{
  "hidden_act": "gelu",
  "norm": "layernorm",
  "qk_norm": false,
  "attn_scale": 0.125,
  "parallel_block": false,
  "init_std_up": 0.0227,
  "init_std_down": 0.00254,
  "lr_mult_o": 1.5,
  "lr_head": 0.00559,
  "batch_tokens": 131072,
  "doc_mask": true
}
Each number is 128 + 24 x the weight over the matrix's rms, rounded and kept within 0 to 255. Layers, rows and columns count from 0. Numbers have three digits each.

# o: layer 2 attention output (transposed), 896x896, rms 0.0979, rows 342-366, columns 384-511
# v: layer 2 attention value, 896x896, rms 0.0253, rows 343-366, columns 384-511
o342:122135117101120118152138110109128111150123133145132109136155148136100154160120141130144122105138127148141126125106124110093114115091178163123134125131150067123140121105133131135181143175088102124077120108133125126114105100127157079138136127126162112153140060123121107128158136064169143124111119180123146151123113114154130138121158118145120175103156113184093136149128129109135093137139
v343:116090163121138070119147117094170162150118136156132128089171122113143166172123095118126132134170134152116133150146146125127152115142122117126134164128126135105103126112107157115134122132117136123115131110104133102121142154145106114121123104106145192131108141086161152132114112134124131101122157134129174157115113118175098126144124127153124158161136137137179093099147120117113149140110
o343:133145125115116172139121148140107099134098138148112151124097129161133134102153123149120109099145118123160114151114109098113141084143152129127161119115129138136116154122159139120119151119111120145162174134099120170121140137119138167130099145128099099130158150157124121131140129129146124129130142115123106134129151121121110113161096164131111137116108094096117158117075159131102102125133
v344:154148093128152085137096106165137132101152142161114149115094134157130116117156128158119165108099121114149111134191131144143129101070139132128127105133170116108158140132153119132155073111155140109125151120103140141146157110166141125122144098151138156107124116113116126139132126142090131120111143139137089129161130138088108096155115170124115153122151129127098113149136095153105085117098
o344:099121150117113123119110132111126112133153105143191116116177086135122096117106135112131126190137111158115134123123128105137120116151113101151128150112111158150116159130139142168105140129127145129118095159142122118131121122126122125131088147097142097162120109121123156139115122107125118184168126106122121122114115103175100118108108112139138117155159100140148097113101161124141131147106
v345:106114128127144135087140133146134137125130156113109102097137140147152087181122113106143129105116148144150114095197123143138128083109091156123122124164131140149119123090145172116125144130071143103085085110131132135084093134121125120112114129139138172149144164114115095133107112148140119133119163135117097128125128090116132205136101163124119102172121127136155177148124111152135150121150
o345:111126108100104169141096144140136129105130100099147153121138113132138142149142129166093131161121100135127131143097134102123136141159172096114133149128102153148130131138104169174135120110152134132157150140118152125120103097151144172135122140099124119149117118155144137103134143109132133165140130118104153116116108164163115123099156108135135125133154095123123103151134141109073141145103
v346:135104101135153181111129090147119094098111104121170155143134134114132150139166115117081128144149125134131104171114106134149132122125183076174127090132115163128082150133132159133142126070121134137124121110111106111124131116115135097146122182129152099153135107106145126130098090139102063112126122127124148116132145132132095162152136163086138174138080119134116115139084133113115140155134
o346:121120135134106153140079152138082156146136149109103120107129127140125126115092127132129148119088144095144132106133133111108106090161091155106128122120092088109171155105104143152127103138138139129127127150142141157083114130153100129132133120119133127133140151139133110125124124117135141139152115122127143134147160150104185126141106099136160119137155142142092139139155111118128100115109
v347:109151091099108130130082137107120119126127147157148092158163140127118110103126159146091127104099140116154130156103129163104113143123123114148110135127139146096132137133155133133167130127129172148125144134165151128163129141120137118152157133132124102087127139145107138171124131142126072144159129124113084117102101150139137149175131144134106086153151136113088127093135150107123136125131
o347:115154158119100130109114126133175136102158131111135142120085069126153124129126150150136112133144124108117134128129094121093152117125124141137128105115139128162111100125101121100102119115082116127110118118097118143116102097147130129096112139116146123146113116095142073107162117146122145111123120156154121166111113145106118095128095147124129177106104118130160111131113114149108096108107
v348:115095118090120169143102102131107143128117123076136177140121163172130115128146138123097100104125106128151138124126133127155157128113163126121149121176138146105105118076118122128148141126101145134132157114134134111108127155108117131160107183135096141166110137138141098144154144095148163072146107105138107132093136121157103095139135139133130106117117108140168144119097143140133127140122
o348:148168145151103118080135132101147124138145129138131098132107114119143123150105104147113161139116159131150120118142105128125133126118131153166139133132108111149141153143130166118097155137138112123114122139146131129155161132143093129098160122139137101071108129107125124126111162089108101142129126108121141123149143129146141147104159142100147117142105126139135133110141092134123117179138
v349:155102121154164127161138102152087091112120115114172059155106185126097111163124158115121150145096123122114135146165108142111139102112116121138142141158116128169151097139146141106125075087056110106147138138128128130154136127119166121114116136136117125134125131131104139124120165086132118117089090102141134091144107127155141102108098136144115153103148135121130152097172173118128108127176
o349:113123148097143122086119142110155137153096121109098151126181118134132130111116112148101156129111180101135131124196135079142136137137145115133118162119116135045156159147134104097136170120162146146103090150112156127103121148158128149114157144089143118127113112142146099126128129134126120135109140148112133137078147085136117150120164098107159119109112148155143130132124114148154131117098
v350:162133124081136091128095118124132078129117132088139143128134128100105136103120109156120179120110150126136193126113161149109139129151119088084125148124132124086170122113078141161115153145156131155114103139103118121098143085132157149123141107143138126095116120129104127102141146113121130146132140097159077155131115129129153114168109129138134137144142074137107133108102123138138108094134
o350:116144140160135111120093123117119110127100118156108085110101126163137131125134116121148139156148139119156110171136112162137126144141106114116125093113122157173085136130177111120144104151123118112129135117128168146127133150121117139158166116111120160129116146141143120131076120119155149094135156150132135145125114133164104146104121107121100095149128132126142106160142131144149113165132
v351:109153145137122135117102136127172125151138156134128097123139128148106120194142128163155121121137118116135137145125177156091112160136085147101115155149133148134114109118125147135151154144103105136121135109121146082112102149130120160143151125117135131109137154118164106147097121101097119098122118108105191123127157162154150132146144149125103130099126155104160139130109168133136117108105
o351:109147151117103109122122133137115117076116127141110114126135153088147123120132132176096114102124138130134105088151109080158132125123157123145109134133128121112110141155145113168096114099144144126109134123134126137122139107109155108118143110084111093131109118153087121094161136139156103129118103145161121139108094101114097151122137142103155118101141123141115119110136144111149155117124
v352:104147109120106088140120076132104108131108168099150150108145167094149130155120144120145113115149134118117129133189102133128127126162138115149135121127151108123123143151135117147093110130129105134144150170144115087102132179177172121134120124129151108121109078149144128102121114136110136118130123098120129117110134150143073104132136163128180131133183135127126083137114119103131134156120
o352:142110152130123126139157150101161162139120138110173138104127103110108130144161137142122120108116153128159129158120118077123142090116154154089159119129111107121128119110122113107150132152126141142104107132119108118125123124111102153121124118159129129134139163136145124106134108102136151111064133121200126137160129113137112140108131129130095102112123128111150112088131130130122100136143
v353:133177151145099124142122111138132173159104098135175125064101088090155071106118122135147158108126110137137133149183100165148094148146090061130084121154118117121113094120183119154129161131168139101072145128150073096097148162132123153141123138136134102175109099092117134134114122118105149144166096135106127124121136143091083132080144146138152148054136168138121099145096161118153111126143
o353:126123109116143111176130133092164146118111161129092127134149161185088148134132117122164143106114146120115137130141143113113143114132154179089149157125149137102137142115104113113123120165120138144146102095131123121142095110121116099130156151130154133141099149136144133124125107158135135097111157169141101135110101132131141090125098112126130148130142107122142138182179104150158096081106
v354:102153099114119153122117140072085106129098160141090111157125128148126112125165106108145115139145165107107151138126127115134111111137123099092147123117094120170134084134125140142157117131161103136116112133123126135121137134102122127143132158088076145086086159175166140116108139147157136129138142106119143079137133137123158113138111117106116110097143115141112089142090117111126125134134
o354:144107130120138104135117111156119149134157140107109116095128104132134135145127124151128106114105127153126121125115134151146119159116124141147116143133142155110118128104119127127117130138118114118148158135144152109164111112137155127138128149119123091142118091104125096112120151097106093094155132133147098160131103132126108134107135139147193147140158135117136178114096083115136146104120
v355:147111104138152101149120112110127103139080133171115109103124145161106131137124086146152115143121121109108130108145120117114177134108124150106140138145114170140133141094126151090134138119134119155086123129143137156132154109094119137118117158186107137114172116125119116124110140108165133117134133159089160129129127101128100112123118129136122118134127112134147155143140110118122111108136
o355:125118159116127094121111159117135139088142138115135164135112089085143148111119105106105085153140095126096091154138098157142110138128131141142138120110118120118144091117158104154114104155111126095175134150087140136123130118142130120127161101097124110143088165138129121130141148153144137144102135102132113138110124126155147142139134124127101173136157119106107135143135121122130159160168
v356:112127169139112124115153111116138124142099125137111098100123112125134135145138093125154082105099139063159154163160123114126146139123132124160090141117151097131131137124111150152139120154138174128113144112149141142135128101139141087123145124144159108155107144098157135146114133091103165160134152146143137169113146127134147159121163085134142150150124145154146087094129169160123134149142
o356:145128090096135141137115126152113084114139135129117163132137120158133118152136140137123134132129110137139082152131144127099117122114109141096105107128120113099132112170152177138138163075128049099149140122090119143136145166143139141122115149117094142059179143154160131106146153155139130122152133111106151108104115151145134081122128156141114116096117094126110145162145152127130134123101
v357:095107153100096103127145135153139155113106073138153142141136155170095108134156140175127114113148161112113166137130110125165116169159159131126134115097159186131063127125108138112114135094102100198105153143080140150094155106136124109092130120099162115109091135101152170077161118107075100090108144123100140133118103132099139132080118153142125105108125113136141113115137109100131153071114
o357:159120118140140119130176184118103148159132134136109139146099072133144153092150127117123148146111122124139130141113133131134139083139132120171164126132106099115138104095125115119147104162125127112160114141160142103098115128110140103107124139157134144115115147167137119134125154171151144160145168138139156148139141110155135115153119132094091154099154166116090127137088133111129111140128
v358:128131107141129102149168098107146149124137155106099108113159134189144127146141116145113135121121127140162123103094173147103067140132122121107147140180161130121052123110132153100105161124127117139120114089108125122098159133152148123100123112151120147158131120133112144122141114124137159144129094138084142163140153200131114085094109126128106125124150136159130124160120096174105126132131
o358:163109154117115139104151129130122120140119108139161155165108125103127145129117144126117127161151131124114140157132123067153205149156154173120103135140095118135137122164127156162174090145145148102132116134135139101108111159086123133127133135103110093141106147142100148115122143106101132170118128089134120088128153083161119147107154157122141102108146130116123126117120136095154119148119
v359:160108128111111057101131129169105144108107093104155115124128159088085111162110099134107176141131130108122106086153098106138086118129161144121144153101135101128106099108161129101083087138151138127171177131125112077137118086118101095131110122112147079123149133140156108121114107145126137102145146161131157105132131118108094115108107155124155151169117144136092115154142161126137117112103
o359:083185071118132148125089125091091117149149172117126101137121094138142118125159162133138109082113128172115177158107169137135158107108109108149136100128113149127118147150090117135153109135113157154120146136139131147107143143121157159142171108130078127130121125098122155158152140158119169131100156110116106127148111161186125134093144170114136094124124115144134143087124141137098158160136
v360:123152093158117158099124140137141099097136111127129101200162157107150110143122146105146115126164153126126119131099134137114181090152128122109122102144134141140082148146127093093145101102112144142161124117108131109127103150119134142117085093073122093128089104120151116103092135119160111127126131103132142118120111113125136126112097111128157098164092094119141176156149152134134127104130
o360:147139113145138186132132106140114159132127124149123119106159119133142109124137134140114148091139118134180138138162088125105125121106124137106129143126098141110169121104127157138125118121125149131107107131139165151120138079149117118159131139154103181139105125131132119124131139117122113113095101141147118117125141151107103136124111143125095156116166171118108146098155122117121111088111
v361:133117163173155121119138118140114142115098130146094110149098172119138136114136088145101129135133132102129116114103127113131146167146130121168142104148128151140111090114144153125140096119154118109161125096103107124130151145111111086103128140123119155125185117116141153119136154144139140125157115159135147119106141095136136134113151136101116125138163135121091106165152142093121136141131
o361:104149143172126129155151132116159111126118123132148143135124096171156146105161120118141116154131132121152153117118150155158132138106135134149096146135126123124173168131126144146117110162138119149115137158120143160116117110109136163127161099148169128125113150144116092114124097134130157135102123122171138088139116115115123134153140123111110165119103173129134142104150154164122134093135
v362:120161096136085140105101128159140126161183154129126169136149097096116104143149133107139169160143148139122148156163099137130161104119101119122135153048147128145098126143118135121158125120106169110154076090121137129111143101134111114148153088135172113138136123147127177149120100091133103126160155141100111136161125122139106164076147103093144097100164152106128148109141126131144101126103
o362:129112124119105139139128099104108109117105088142115125142113116154171159077150111103144090099123154173125136155126118124125149131168130162140151148139135122105146122127140122119074117110141116123155157155139139079149100145114212160108127171086115125120140154109131150127160146137125130120116091094152138133123138097111132121159143110132150130118108135136136117122167137148134133100126
v363:135130133123129116128141147127159100170160136108177110076126125092142146132141159154180102126154160162115140109121146145123120138117099137148141090096134133110146111141126138149131099122140117175169109083122122149117103084110132165094099098107122171134112124139149115110148137124140110104144152146144081153132127162116111143137140125144136110062123142146121132097131121119114133130137
o363:140088124142164151120125134131101144149132132117139084150139172122133118121120101154102139142126128115118075099152143124109128137147117119146142145145095126133103084120119132101110142167153113125098110123156140096152123114144133104147131156139136119124145088157131129115132085089120098120132148161136167123134140123085153136136084136137119128117141121143092158142110101094119125136143
v364:161133153158111098143124087093136128123163112130124173117118138150143076145128128142113127115093147099138122098124143106108170125126140114118147146136146161112166097167113129143117179127140121106156184150100145130158135160136084120132101099161170154112124143116128113117166133120113160125150160158073126156142145131152119146158120131143103110140132129100126114141117138141153113154154
o364:127120088115145128135081156157107138122124122154161100131125124134121154126155123120115116126125130127153117131121128119147106141120147117127119118158096111126111134143130137109127071117099111135137105140111136123114116118122165105101142153133147113130131141129133137148115104096144126152110123100136060126140132147141111120091129154144141130141101124103097136127132116131104140090129
v365:143132136110139105132115114154147143160142187159161115124145135141135146163098120141135120133091130108130117076114105138080121164109104106153105094160149179148163166120156151134149111158115122126115146114161118107127090133147118117147128136180132142109107132160107091135135131136086130122114149123107148159143195115111136109142150121121132074148107094127151121150148091139123127097094
o365:108105103126144149119132125074112133124100080110127162128135115097112118137143133138131177149172138146179131144109143119113127093136181158136122153118125117104148128159133124078119161124130132122138113143113112111126166162109153107142087125104124115175133117171138138135123127110160121119107137139141105128142125145124126130140101090129155173121145155133118101123123173142134144161134
v366:111167136167133126135069101083109138140137095133133127142146139138131164178156129166111139116121164137147154117098130131164109106110130073117124135108141140170120124119124125111144116110107116152147113121129150096108096177120173115132147124119106137085157142148147131113052128120108146126130107098094145124100132170111144108098118154118128122135143146097132132125134129163106122124081
o366:159121128101074105133128162109148140141106151145111171102150126101118132090129132116124131155140154118122128145137124109100129110137134138140124130129098082108159150133139107158122102129120130120098141109132089121151109126120162099127155121114107127086135101127132127133155120115082099117073106152165142101116132128108149138138100106127093118117114107147129137109144120111180107132163